Each number is 128 + 24 x the weight over its row's rms, rounded and kept within 0 to 255. Layers, rows and columns count from 0. The size above them is the row's rms in percent of the matrix's.

# layer 3 MLP down (transposed), 3072x768, rms 0.0329, rows 1884-1936, columns 256-319
size [ 96 104  98 102  94  98 113  95 104 100 107 101 101 103  46 104  95  97  99  92 101  99 108  94 106 102  98 101 102 106  94  98 100  97 103  98  98  93  97  98  99  98 102 107  97 100 104 101  99 101 100  97 103]
[[122 133 152 127 156  84 131 147 127 111 138 153 135  86 135 126 131 133  93 129 128 110 129 186  94 126  79 107 124 110 122 159 119 110  84 149 140 142 107 126 153 108 118 145 105 151 173 123 157 142 146 147 103 159 179 109 159  92 116 144 109 133 120 102]
 [144 120 145 141 171 116 127 107 101 126 106 124 147  79 108 152 103  85  91 146 121 105 105 146 117 112 108 121 159 109 142 103 136 102 156 151 114 105 132 133 154 144 169 112 151 168  98 132 149  79 141 131 100 116 103 111 137 143  91 112 124 114 144 135]
 [131 116 113 148  99 134 125 158 106 188 127 117 132 142 107 135 107 156 142 134 116 116 132 164 148 209 156 142 136 123 101 156  94 129 108 110 118 146 141 137  96 103 130 156 133 175 145 141 107 136 138 163  95  94 102 142 127 134 133 106 107 120 138  97]
 [147 180  87 148 122 154 116 108 118 140 124 128 125 125 192 108 181 130 160 160 112 148 135  97 105  91 108 148 124 189 125 117 125  99 168 122 103  82 128 116  99 122 125 117 128 158 160  97 142 139 171  95 128 121 146 108 151 110 120 121 123 151 124 126]
 [ 96 133 149 159 139 101 146 129 106 116 143  84 145 106 193  80 118 108 110  91 115 124 110 137 107  61 140 136 126 147 119 141 128 127 163 135  99 147 133 175 118 136 152 110 123  91 123 112 131 188 143 108 145 132 145 145 144 121  91 137 138 128 157  86]
 [152 161 130 149 140 140 168 118  99 124 158 145 158 121 141  94  89 113 135 148 146 160 135 134 158 133 151 153 149 112 110 155 176  77 126 108 139 109 138 133  81 127 125 101 109 138 110 136 100 137 130 126 126 129 125 121 160 122 193 152 109 145 120 129]
 [163 148 107 107 120 171 132 104 143 108 159 136 135 179 155 142 125 168 149 126 122 169 134 132 140 142 124 146 135 138 124 183  85 166 152 101 150 164 145  95  93 166 138 119 161 146 104 144 129 103 137 131  92 149 119  97 117 121 110 138 158 126 135 134]
 [124 114 147 126 165 117 160 141  82 151  93 168 117 120 171 222  92 113 144 157 138 106 101 139 148 147 151  83 142 113 105 137 101 121 116 129 110 112 102 119 119 112 112 130 142 115 106  99 118 180 143 139 136 147 108 127 126 138 182 117 117 129 119 125]
 [152 144  94 147 120 141 160 136 115 148 133 114 154 121 139 133  84 121 114 128 118 127 160 151  99  81 147  68 127 129 171 140 122 147 166 144 128  93 139 130 134 121 135  90 120 162 101 165 144  96 140 106 117 128 164 129 130 121 148 101 127 102 107 127]
 [120 127  86 162 101 150 132 145 120 139 117 112 167 108 124 166 119 128  89 141 186 139 145 133 127 147 143 134  93 133  92 139 144 114 152 134 101 160 152 159 172  90 120 146 123 106 164 109 132 106 109 143 175 127 101 121 106 139 107 129 131 152 105 107]
 [ 93 109 120 120 145 110 142 105 109 105 112  94  72 165  89 125 129 110  97 130 119 144 141 146 178 144 119 127 101 100 112 153 110 134 106 136 139 148 156 167 152 132 133 153 151 123 134 128  76 124 105 115 140 120 154 116 124  96 156 170 110 117 138 113]
 [140 100 105 111 143 162 131 112 142 135 135 106  96 141 119 165 168 114 153 180 147 141 195 100 116 153  88 146 136  77 163 120 119 149 122 132 107 150 121 104 132 105  72 140 138  82 114 103 104 104 137 124 115 148 155 127 142 119  90 148 108 108 181 121]
 [149  73 127 169 111 165  99 132 132 124 152 144 160 142 134 152 113  92 140 143 127 123 129 138 120  90  74 142  92 135 112 129 116 136  97 135 137 118 157 140 103 182 149 139 122 128 160 152 105 136  88  79 120 140 138 150 143 115 155 153 110 101 150 119]
 [ 91 132 133 173 117  80 100 142 136 141 136 133 119 138 107 128 100 164 158 132 115 113 123 107 181 148  99 116 140 133 174 117 108 110 125  93 107 119 131 121 171 133 110 155 134 103 102 140 111 153 152 102  79  84 180 158 146 133  83 109 148 123 144 170]
 [114 168 127 111 108 112 128 113  86 102 108 158 156 168 115 154  94  89 132 121 134 152 156 134 131 107 135 108 122  92 140  83 140  99 131 132 124 103 132 119 109 147  75 130 138 152 131 151 121 177  93 125 123  85 155 150 135 142 103 117 166 135 134 153]
 [134  80 115 122 151 143 110 127  98 129 116 138 109 135 124 115 140  95 143 127 128 117 150 167 109 139 153 147 151 137 102 121  87 150 126  96 142 106 146 122 144 171 141 136 108 129  85 151 144 193 163 109 116 122 111 158 105 104  92 138 100  88 115 114]
 [ 77 118 186 124 145 138 121 166  90  89 128 118 120 124 125 137 164 120 119 162 140  93 107 131 129 151 126 123 146 111 149 142 160  97 125 152 123 134 155  96 130 132 115 122 134 121 118 146 164 116 135 141 139 135 160  91 130 126 110 118  94 147 100 176]
 [ 90 130 156 109 101 114  97 118 108  88 129 147 137 137 124 142 134 155  91 114 106 155 163 111 129 172 116 107 139 133 139 114 135 147  98  89 151 117 143 128  90 148 131 151 107 121  96 105 119  79  92 118 135 120  87 126 118  97  87 138 125  61 123 138]
 [150 177 101 203 167 114 140 117 153 129 109 142 161 145 126 142 122 108 184 125 147  86 165  90 118 152 165 120 131 117  86 117 162 125 102 102 114 126  79 120 121 152 162 127 101 133 126 141 116 110 167 140 125 139 108 140 139 129 156  81 127 164 103  64]
 [170 106 135 137 158 137 124 139 132 101 101 106 157  67 119 135  79 108 135  72  84 134 130 171 110 132 104 108 118 130 148 124 101  95 137 109 145 120 143 155 100 155 114 150 187 110 131 126 125 135  92  88 161 100 157 165 100 117 132 151 142  87 125  87]
 [155 135 128 129 114 134 117 123 152 140 135 144 160 118 107 143 131 126  91 107 108 138 124 118 173 122  98  59 166 120  88 117 166 108 120 149 157 139 103 147  71  90 113  74 119 123 152 130 179 141 123  88 152 189 106 136 127 139 117 107 132 174 111  99]
 [138 135  88  96 110 121 100 121 130 160 133 154 101 128 176 105 139 182 142 163 144 107 148 149  82 136 136 144 142 134 137 138 136 139 139  92 169 144 123 160 112 176 127 114 142 106 136 167  94 149 144 145 144 111 130 127 166 131 171 161 110 174 131 194]
 [132  72 129 141 138 107 130  87 189 131  83 117  93 107 133 132 107 141 141 108 142 145 120 151 115 154 153 115 148 124  98 137 112 131 109 133 166 167  95 119 143 129 126 136 115 167 103  99 117  72 119 113 140 123 146 154 127 125  63 144 128 139 159  94]
 [144 136  97 117 130 136 112 141 167 105 148 125 139 120 130 135 142 111 154 150 144 122 110 120  68 126 139 130 165 143 166 131 159 165 113 137  87 115  84 164 163 149 167 122 134  98 146 129 161 124 130 189 113 135 178 146 133 133 130 108 139  80 115 178]
 [ 66 145 110 104  86 158  85 140 114 156 142 129 140 150 130 153 136 131  87 132 141  88 149 122 151  92 111 125 109 166 141 107 137  98 105 153 158 137 126 123  56 147 106 172 138 118 131 136 116 131 128 144  62 102 149 164 157 148 145 157 123  86 132 156]
 [126 102 131  84 137 112 142 136 103 113 145  97 140 107 182 157 164 195  93 126 155  68 119 113  93  97  92 161 171 159 104 132 100 113 131 108 162 145 154 107 162 102 124 133  94 138 128 135 129  88 137 148 117 116 150 174 129 128 110 100 107 137 149 150]
 [146 118 118 127  90 176 167 127 140 120 120 137  64 105 133 109 137 133 190 139 108  99 124 119 114 157 149 143 133 144 106 136 133 117 150 121 149  70 143 112 136 119 130 103  99 114 109 118 108 132  92 142 150 132 119 116 125 144 122 110 112  75 129 109]
 [140 141 192  71 136 146 113 142 144 119 102 163 125 142  76 130 105 131 128  91 131 121 133 136 159 152 155 151 120 120 113 153 117 134 148 130 119 134 117  93 133 129 115 113 117 154 135 152 151 150 122 164 118 153 171 136 133 132 149 153 115 147 124 110]
 [141 114 129  83 169 113  88 128 138 132 145 121 118 114 129 163 117 123 126 161 123 142 126 118  85 132 125 140 142 155 110 102 128 152 127 117 128 130 118 117 121 109 139 129 107 140 162 115  92 153 118 144 104 136 100 135 153 129 163 136 126 166 105 119]
 [147 126 115 134 191 134 129 121 177 154 150 154 107 146 139 104 146 147 132 148 139 127 107 127 157 128 128 115 114  98 100 137 135 160 148 141  97  99 110 131 111 111 133 109 159 129 152 108  95 134 127 141 165  77 153 108 138 125 145 142 106 111 114 114]
 [122 143  94 101 117 150 108 138 110 165 155 187 127 138 107 153 169 139 152 100 161 103 109 137 109 164 115 133  65 161 138  94 164 136 129 103 151 132 113  78 102  83 175 114 137 109 115 132 142  93 181 152 122 162 143 154  57  85 124 167  86 127 146 101]
 [105 137 135 165  77 118 116 150 133 112 135 156 126 146 113 147 115 145  90 133 124 146 153 156 101 124 132 117 101 174 108 142 124 144 107 164 181 119 148 140 120 147 151 147 117 148 109 109 137 123  89 194 119 160 129  91 148 126 114 105 168  99 126 131]
 [118 156 119 125 155 129 128 109 102 170 181 126 124 143 138 126 207 135 182 116 101 154 156 126  98 134 141 118  98 157 156  84 152 115 178 107 133 108  80 107 138 147  93 187 149 125 131  68  94  90 112 128  96 119 151 131  70 105 156 133 120 167 114 111]
 [136 162 141 153 176 113 149 119 134 153 167 133 119 135 147 145 153 177 128 169 118 135 154 113 101 131 103 132 138 124 146 132 129 136 168 137  98 152  97 100 116 159 149  93  99 125 148 110 106 141 121 152 139 133 143 139 146 170 166 154 139 108 145 109]
 [162 158 177 124 118 118  86 145 104 151 147 184 127 126 121  91 153 168  97 160 124 154 127 113 104 115  86 106 173 112 138 145 101 153 104  87 119 127 149 147 120 117 107 144 107 130 111 106  96 109 119 109 126  93 128 135 150 104 144 121  96 151 118 188]
 [108 122 157 145 148 142 102 146 158 153 160 116 148 134 173 124  90 137  98 123 118 117 128 121 127 138 177 120 160  91 130 102 130 160 120 159 109 161 166 115 136 176 105  84 102 141 131 101 154 134 123 158 136 157 135 147 100 136 173 129 182 114 159 129]
 [130 159 151  96  99 136 153 121 172 176 156 145 154 193 156 176 154 128 106 101 127 111 150 119 100 181 158 142 147 124 105 160  97 156 138 162 131 156 156 104 105 139 155 142 127 134 102 153  97 131 115 124 119 139 187 104 134 185 149 102 144 158 116 150]
 [128 141 116 125 138 156  99 170 106 139 134 130  87 123 149  97 147 139 101 123 141 138 152 144  69 141 132  94  89 118  95 121 132  82 160 114 100 122 122 156 103 141 147 127 144 108  71 122 137 118 109 157 137 106  98 176 143 177 144 104  98  92 147 103]
 [ 90 121  97 128 143 122  87 176 110 125 142 106 154  89  72 163 148 114  93 104  82 110 157 121  99 120 139 115 138 106 132 120 118 133 113 120 117  88 108 130 112 135 126 131 143 131 146 162 168 136 104 135 132 110 134 108 110 103 176 137 111 161  74 117]
 [148 169 169 152 137 117 162 129 155 119 132 134 159 140 100 154 122 126 139  96 139 110 114 195 113 157 160 135 155 180 106 122 160 166 133 105  89 132 152 130 124 130 156 130 131 101 137 111 111 122 125 141  84  97 122 138 167  92 115  99  95 138 195 143]
 [120 133  96 141 140 155 141 137 112 118 121 155 152  96 125 138 154 148  82 144 129 112 175 121 130 141 114 152 136  98 121 142 173 113 146 132  90  95 140  97 108  92 113 124 112 162 101 110 147 113 108 128 166 132  90 128 103  99 102 149 191 122 125 117]
 [ 91 120 139 109 126 174 109 105  91 162 151 140 124 154 133 118 169 110 114 127 147 143 144 154 107 146 162 108 132 129  97  90 158 103 137 117 151 158 116 116 154  96 147 148 139 106 138 136 172  99 135 150 101  70 129  93 127 146 135 154  94 138 100 161]
 [171 116 125 134 137 126 100 139 150  92 114 126 136 106 148  62  94 128 126  79 127 148 116 110 180 107 112 153 141 113 139 117 132 136 120 147 143 147 122 135 130 128  90 138 131 134 140 124 136 125 143 111 112  95 111  98  86 166  84 158 127  96  75  99]
 [111 105  88 133 152 125 137 147 114 113  81 103 101 141 161 130 176 135 126 133 130 113 148 132  98 130 140 171 128 124 162  94 117 120 135 110 147 121 119 143 129 139 141 124 131  90 147 142 130 131 130 139 109 105 135 141 125 101 131 102 145 117  97  73]
 [193 127 138 148  90 107 106 102 149 159 135 117 101 108 115 140 120 156 128  73 120  97  93 140 133 110  99 136 133 107 164 143  86 157 126 116 101 116 142 150 100 115 109 116 129 129  73  99 138 141 108 124  99 101  95 117 177 141 181 128 125  97 148 129]
 [124 115 154 116 137 121 152 119 138 124 133 136 120 152 121 151 137 137 158 127 139 146  93 124 119 137 150 107 149  70 170 124 142 118 125 112  82 157 139  96 125 121 160 135 138 143 135 143 148 129  82 156 151 115 169 154 115 102 140 137  99 149 153 106]
 [130 124 140 117 164 134 142 108 130 125 110 103 109 134 125 153  87 123 109 118 124 116 177 161 157 162 100  99 108 129 123 182 165 139  98 143 154 167 139 167 123 113  99 126 106 145 106 133 168 176 136 140 120 146  88 107 119 151 160  89 111 119 139 143]
 [146 120 161 144 149 160 138 130  79 108  69 160 123 144 108 161 139  86 117 139 136 139 116 142 140 142 125 102 125 140  81 114 100  97 132  98 126 137 128 149 125 133 100 108 133 142 132 147 109 174 130 120 161 136 148 103  83 151 170 117  63 114 100 132]
 [139 101 146 160 135 128 137 130 103 131 132 157 107 110 128 149 170  86 184 130 165 143 112 120 106 141 124 128 137 135 131 136  99 130 117 154 143 126 154 127 126 153 178 119 102 133 145  95 120 163 123 128  89 129 122 166 135 127 128 101 146 105 151  85]
 [179 123 138 171 123 139  99 163 117  79 124 101 126 158 149 124 127 140 183 172 122 125 167 130 127 124 130 114 138 137 156 137  77 146 153 140 105 124 162 138 105 137 173 108 127 142 101 114 182 134 156 167  85 104 140 157 121 136 126 122 122 128 108 148]
 [124 123  95  90 131 147 148 140 138 143 118 148 150 117 119 155 130 116  87 133  86 101 111 136 110 108 147 122 134 128 145 141 122 108 126 105 132 164 102 116 142 111 141 146 138 128 112  90 118 151 165 164 103 102 114 148 134 148 149 120 170 120 108 129]
 [119 143 146 129 131 114 103 158 147 139 131 147 121 137 166 128 115 133 144 149 100 129 118 111 123 150  93 127 173 112 112  99 138 119 153  90 135 103 132 169 120 126  80 135 138 110 115 108 178  87 103 159 127 132 135 126 135 176 116 133 140 167 112 117]
 [147 119 161 160  83 125 136 148 150 139 119 142 143  91 142 120 129 120  68 138 106 158 159 143 138 154 150 115 176 109 156 125 100  74 134 144 105 118 168 179 137 112 118 119 117 101 111 162 132 124 100 133 123 165 116 148 115 136 112 156 149  94 113 120]]
# layer 3 MLP up, 3072x768, rms 0.127, rows 1885-1936, columns 256-319
size [102  99  98 101 103 114  97  98 100 106 100  95  96  39 102  96  94 101  93 100  98 103  98 107 106  96 102 101 104  95  98  99  97 101 102  96  94  97  99 103  98 107 108  96  99 100 103  98 104 100  99  98]
[[ 92 200  88 117 133 117 187 108 147 174  95 138 117  96  96 131 149 136 114 113 125 165 107 100 157 122 139 134 147 101 128 125 117 137 163 171  84 104 169 106 117 123 129  91 168 112  67 115 146 127 136 127 158 192 132 127 138 146 126 156 138 159 142 145]
 [133 124 106  91 141 125 122 146  99 117 153  66  88 155 129  91  86 121 139 139  84 150 117 163 110 127 160 137 101 107  95 142 166 169 107 125 167 112 133 158 106 122 126 106 135 188 154 116 132 104 179 110  94 100 165 146 116 123 153 141 119 147 157 132]
 [100 143 113 112 129 112  90 156 133 111 131 121  93 125  91 144 163 150 125 131 133  82 116 163 132  85  94 147 142 112 133 138 104 139 143 191 108 112 139 157 117 128 143 108  89 111 101  93 129 136 162  68 100 157 132 129 140  96  89 127 135 166 124 158]
 [203 136 126 117 128  96 171 118  85 112 119 103 187 124 156 118 114 128 123 150 146 108 142 130 147  98 159 159  87 101 153 102 159  98 144 142 100 105 123 169 112 157 155 170 123 105 155 107 137 170 135 111 115 130 144 150 141 167  81 116 114 162 139  77]
 [131 138 122 131  96 138 164 128 149 126 132 122 110 161 130 139 136 110 113  96 133 138 105 104 154 136 104 152 181 131  49 106  92  97 155  75  95 101 129 104 148 154 183 142 111 170 140 140 147 128 101 143 153 160 150 144 163 151 157 111  99 128 140 131]
 [145 162 155 128 129 155 134 118 138 100 166 152 110 146  95 147  83 134 134 122 159 141 129 165 157 147 122 120 140 129 118 161  96  99 169  77 121 136 102 126 118 162 144 151 111  95 130  89  96 123 151 187  91 136 172 136 149 103 146 146 151 137 140 131]
 [117 152 104 134 114 134 122 127  97 144 120 177  98 111  99 102 121 146 100 111  98 116  97 161 165 146 106  92 127  97 118 116  84 176 135 136 139  80  92 119 132 113 110  90 134 125 113 139  92 145 151 157 158 130 133 118 100 129 140 135 137 162 140 152]
 [143 115 135 145 123 122 168 155 143 162 148 137 193 135 140 138 147 146 127 147 136 150 123  82 132 159 144 106  70 137 127 113 151 169 128 160  96 124 136 145 114 145 138 119 105 141 128 136  92 125 127 128 150 118  67 145 150 124 115  96 121 114 129 146]
 [105 117 195  96 113 118 160 157 135 125 126  97 114 122 102 146  88 170  93  81 131 127  94 115 132 140 120 158 158 137 113 108 110  62 130 120 160 108 129 139 119 106 112 102 125 136 192 105 118 115 155 143  97 145 109 148 155 119 121 100 139 139 170 126]
 [118 119 128 110 110 141 113 138 124 124 137  94 143 111 171 117 134 121  66 142 138 128 141 168 115 121  72 104 160 114  89 170  91 125  87 129 134 113 165 160 157  93 122 170 110 118 130 127 134 129 133 141 144 118  72 135 127 140 154 171 153 150 118 146]
 [146 120 143  88 118 162 121  93 107 122 101 134  93 136  88 152 113 131 119 139 127  94 110  84 117 109  88 136 141 121 156 144 116 146 174 155 124 165 171 110 132 142 132 147 132 108 119  89 121 150 121  97 181 103 139 105 142 143 154 112 120 127 153 179]
 [163 104 151 119 153 108  97 151 107 140 155 101 144 138 135  90 143 171 138 113 114 113 138 164 143 163 131 171 146 130 190 151 123 163 133 157 137 137  94 152 163 124 127 128 132 116 116  80 130 101  77 124 168 166 125 159 130  80 118 153 169 119 116 111]
 [ 71  95 130 132 133 122 126 125  98  95 149 101 117 153  85 140  80 106  97 180 134 148  78 117 120 133 138  95 133 114 138 175 108 129 117 122 122  92 128 118 122 100 134 141 108 110 143 131 103 152 133 103  88 122 170 159 143 119 153  92 154  93 168 152]
 [ 39 119 115 126  98 103  96 161 107 115 127 160 126 146 106 125  88 129 117 109 116 106 163 121  93 115 142 127 113 119 112 154 152 115 123 120 126 134  99 124 155 131 130 114 146 132 112  80 139 104 127 215 125 140  80 124 119 120 165 135 158 127 191 115]
 [131 124 127 134 142 164 135 134 149 133 115 101 129 149 167 128  93  82 122  72 123 115 121 170 120 106 157 116 114 166 144 136  87 185 140  95 124 161 124 167 172 132 140 137 162 148 103 178 180 105 141 141 105 156 137 124  88 157 147 101 104 167  83 120]
 [125 150 174 152 159 117 168 167 103  97 110 144 124 104 135 124 129 147 130 162 124 116 210 136 127 149 151 131 169 117 138 111 136 165 120 137 117 160  95  94 139 158 165  94 146 143 178  78 137 113 137 129 140 136 127 113 112 117 148 135 154 129 140 117]
 [128 118 107 141 117 117 201 127  86 182 117 130 125 134 193 111 132 142 136 142 138 130 166 103 143 129 132 133 140 115 168 151 126 108 116 131 130 109 131 125 147 154 100 114 140 128  94  89 106 125 133 130 125 128 156 124  91 154 149  96 123 142 169 122]
 [125 164 122 101 115 139 156 119 106 126  98 127 113 115 160 140 147 116 171 152 108 147 168  99 151 112 165 132 149 125 105  97 140  78 106 143 124 150 116 123 105 163 141 156 146 150 127 110 127 107 135 150 125 129 113 113 122 143 185 163 159 154 149 150]
 [174 104 126 134 117 146  85 129 192 121 115 158 139 193 165 114 144 146 113 123 116 148 149 147 111 113 110 135 143 145 193 152 118 130 132  89 104  87 151 141 142 156 153 106 198 102 133 113 108 153 111 126 132 109 117 147  83 105 108 109 125 140 141 116]
 [186 187 163 107  90 118 102 135  84 118 132 163  84 116 101 112 106 138  85 125 146 134 137 136 189 134 141 110 134 112 130 126 160 109 166 105 107 153 105 125 119 140 113 139 128 114 115 113 131 143 133 110 105  83  93 146 106 128 135 109 159 158 143 112]
 [135 134  93 114 120 185 124 121  91 134 107 156 117 131 107 106 152 132 122 102 153 120 100 177  91 133 107 142 169 118 150 137 131 121 162 130 133 167 152 139  89 138 105 149 105 112  84 144  87 159 142  87 119 135 142 168 120 153 106 133 109 134 112  92]
 [140  97 118 122  90 135 133 130 152 165 162 111  74 114 105  89 121 156 112  91 137 126 139 136 118 136 125 110 129 106  90 160 130 135 119 136 120 130 137 125 123 169 129 166 137 144 115  88 110  86 105 105 141 131 101 128 135 128 101 118 103  88 160 130]
 [ 76 161 120 110 111  96 115 152 181 163 203  95 123  97 144 136 131  73 179 105  82 120 160 138 149 117 110 147 154 129 102 155 190 101 103  99  96 124 119 135 116 131 102 104 166  97 129 116 154  93 195 145 145 137  96 124 115 164 108 123 169 111 127 149]
 [115 111 162 141  98 127 151 144 101 127 104 154 110 112 157 136 121 158 158 147  97 155 143 137 122  92 101 102 102 144 142 159 117 115 137 125 131 109 113 118 161 114 109 153 161 122 118 105 134 121 112 151 109 108 109 129  84 139 162 159 153 139 144 145]
 [110  67  92 131 151 163 145 155 137 121 139 125 119  93 132 180 158 144 134 132 113 130 116 121 144 148 112 123 135 103 124 147 122 138 116 106 111 153 141  88 101  96 153 135 147 130  93 104 125 108 117 122 133 140 126 135 151 140 148  93 114 110 139 134]
 [123 154 125 109  93  93 136 133 135 124 114  89  99 127  90  98 120 128 153 112  84 132 141 123 134 101 142 170 123 103  97 148 131 146 125 119 202 116 113  70  95 160 134 123 123 119 123 127  98 122 158 161 172 151  99 155 151 129 163  92  97 113 157 116]
 [128 158 118 106 164 144 132  97 132 142 110 112  97 106  93 112 112 104 137 116 147 118 154 129 148 134  72 143 129 125 157 184 160 128 165 136 164 169 110 124 160 146 117 115 108 116 120 153 129  81 128 171 122  93 138 127 140 165 135 137 136 140 144  87]
 [112 158 134 120 114 129 126 139 147 124 117  93  89 122  80 133 137 161 130 155 149 151 128 119 120 129 125 114 144 151 137 126 142 170 122 119 102 157 146 116 137  92 122  84 128 116 141 130 146 165 136 130  73 163 109 148 115 131 161 107 142 131 191 145]
 [138 107 121 118 128 191 140 121 154 118  99 131  96 154 101 105 125 165 113 137 129 134 133 134  91 103 152  92 129 125 127 164 171 151 113 109 141 102  91 130 116  93 124 123 159 122 136  75 107  88 122 107 150 128 130  83 160 132 127 167  99 130 146 161]
 [150 147 100  93 145  97 132 122 114 116 151 137 150 152 130 134 172 121 169 150 168  59 162 159 117 132  93 147 112 125  67  99 157 124 123 119 130 105 135 106 161 120 193 135  73 150 118 121 119 120 130  86 132 146 124 165 134 157 122 207 132 156 126 154]
 [ 88 103 127 111 119 161 125 121 145 104 172 149 133 115 141 123 147 151 109 100  90  98 121 107 151 165 134 106  86 144 121 128 132 163 126 152 121 156 115  94 101  94 148 122 108 107 104 127 168 105 157 103 148 132  94 103 141 116 127 116 149 139 130  96]
 [137  91 113 143 111  80 156 153 140 165 146  90 128 108 150 106 169 129 130 128 146 123 145  80 126 149 104 141 105 121 124  85 142 124 154 167 128 177 161  53 162 151 108 175 142 125 171 130 118 109 124 109 148 105 127  89  76 137 144 149 116 150 146 120]
 [102 169 121 138 143 150 125 116 116 128 176 138 147 141  77 123 125 152  59 144 159 136  76 123 111 165 102 152 131 119 133 138 100 115  92 148 130 133 146 138 133 122 108 147 177 120 145 120 153 131  79 110 135  71 165 149 144 176 117 134 136 128 123 119]
 [147 154 147 129 149  98  80 122 124 125 167 179 112 111 123  72 152 164 113 140  98 117 152 151 181 130  84 101 133 148 122 110 139  91 174  84 134 168 126 116 141 123  92 153  88  99 120 107 128 132 134 145 147 104 110 115 104 109 124  85 113 136 131 132]
 [138 130 160 142 125 137 114 116 176 155 115 138 160  91 168 150 189 112 117 145  92 123 100 110 102 149 152 129 130 100 128 149 178 155 117 119 107 164 105 110 140  99 130 135 102 124 154  73 145 179 111 122 100  94 136 131  71 154 167 127 109 110 166 129]
 [133 169 102 113 119 103 132 108 102 115 151 162 186 118 105 128 176 156 122 131 125 108 101 136 115  99 105 160 153 132 110 104 138 151 147 131 137 136 121 150 146 134 162 139 111 113  97 107 142 137 122 136 113 158 115  91 115  87 120 130 134 125 122 159]
 [149  89 163 100 115  91 142 124 113 117 144  74 102 133 108 134 125 119 114  94 114 109 124 149 125 103 132 119 133  99 118 125 196 126  68  98 113 148 115 154  85 118 133 111 133 136 107 105 124 128 156 141 139 143 163 120  91 130  73 136 119 118 112 146]
 [ 87 133 119 142  89 143 139 127 162 129 119 130 141 173 121 156 165 109 160 162 108 116 164 157 152 122  94 136 158  79 128 153 115 154 150 119 142 143  86 148 137 154 121 115  80 147  88 128 137 109 157 124 104 137 100  98  88 101  92 127 122 120  76 114]
 [155 155 153 124 189 117 132 145 107 105 139 110 104 113 106  95 114 167 196 130 109 125 103 156 136 157 135 134 135 137 143 156 164 107 131 112  69 103 106  96  92 136 114 154 130 121 122 156 114 151 112 169 116 103 118 125 119  95 102 114  82 154 122 122]
 [107 141 137 129  88 154 149 120 111 176 129 130 142  93  69 156 133 135  65 151 133 128 131 122 119 123 150  82 148  89 124 148 176 114 162 116 116 137 114 109  93 124 101 120 123 122 116 133 115 129 147 144 108 134 108 126 110 148 112 131 129 138 152 149]
 [101 147 117 135 146 153 130 154  87 147 130 144 150 165 125 126 141 134 111 108 159 100 136 188 130 158 165 124 165 145 107 115 160 130  79 101 174  97 124  86 168 141 113 123 125 116 120 123 128 180 122 102  62 146 160  73 101 135  79 165 123 150 128 141]
 [105 124 135 124 143 133 134 112 176 163 161  70 146 113 109 141  98 141  90  98 121 158 148  96 153 112 120 106 112 105 115 133 135 132 136 103 110 149 140 135 145 117 125 161 127 117 150 162 132 131 133  96 113  77 114 129 152 134 166 147 106  94 125 123]
 [149  97  89 155 122 112 137 100 153 157 121 108 177 130 120 109 140 133 139 105 130 149 109 139 140 146 100 151 116 127 159 114 150 134 148 133 144  77 125  69 194 152 105 149 146 157 138 143 135 109  79 149 127 132  68  55 120 182 123 113 103 112 164 132]
 [140 101  96  88 126 116 117 157 115 195 117 132 125 147 140 120 108 168  93  94 123 148 149 141 132 114 104 135 148 139 159 122 151 149 111 135 145 134 143 154 110 132 146 114 128 126  99 101 163 155 139 126 115 121 111 159 102 139  99 114 134 158 127 100]
 [108 114 150 115  91 164 132 124  96 128 156 192  84 156 144 111 161 122  95 123  97 172  87 114 164 123 171 138 136 121 132 150 159 135 147 131 101 129 147 108 147 140 105 153 129 148 150 106 116 142 138 169 130 170 125 126 138 151 145 139  78 136 136 154]
 [159 120 125 154 180 108  90 112 126 123 142 112 146 107 149 134  88 100  91  97 157 104 171 150 112  65 113  95 105 155 116 152 128 167 144 134 163 159 151 146 120  91  88 163 148  91  97 137 116 145 159 156 137 109 138 144 120 117 136  65 145 130 124 127]
 [132 111 129 124 141 189 115 137 147 109 123 170 104 111 125 131 119 142 158 120 187  93 141 143 149 176 106 100 138 136 106 115 150 159 156 136 128 161 181 127 116 103 114 142 115 118 105 161 179 137 108 167 161  76 124 106 147 138 156 121 103 138 153 144]
 [120 121 131 104 102 148 127 143 124 115 116 123 165 143 121 111 116 141 141 146 141 126 143 124 166 119 125 123 125 194 123 103 145 148  71 148  90 116 129 109 115 137 132 112 139 132 166 118 146 134 118  82 151 110 124  83 149 111 141 121 108 129 128 125]
 [146 129 148 118 129 104 128 153 123 104  90 110  97 151  96  82 137 125 148 112 102  83 119 147 135 101 123 143 152 133 149 115 109 125 154 162 135 147 127 132 112 187 146 152 121 151  94  22 135 110 118 158 115 146 152 148 178  81 127 182 133 149 113 128]
 [118 131  83 105 114 118 143  77 124 179 138  86 159 124 140 120 116 167  78 145  98  96 118 127 114 133 144 145 120 131 123 102  80  82 128 136 166 101 141  96 113 111 137 151 172 121 134 155 131 154 156 132 146  96 100 103 160 104  66 120 124 132 135 106]
 [146 108 138 155 170 129 108 127 128 123 142 147 170 116 152 133 103 156 127 115 127 141 125  78 114 114  93 167 128 117 110 149 136  97 121 146 127 101  95  98 126 142  94 118 161  78  88  85 130 128 117 126 126 109 118 101 115 121 126 151 158 155 160 104]
 [100 102 168 149 124 115 120 145 154 137 124 147  85 129 142 130 104 160 122 120  69 165 137 144 148 168 121 128 176 138 154 146 138 125 139 168  56 114 137 128 164 149 109 131 161 135 131 101 135 114 125  98 152 145  98 117 124 142 162 100 114 156 150 130]]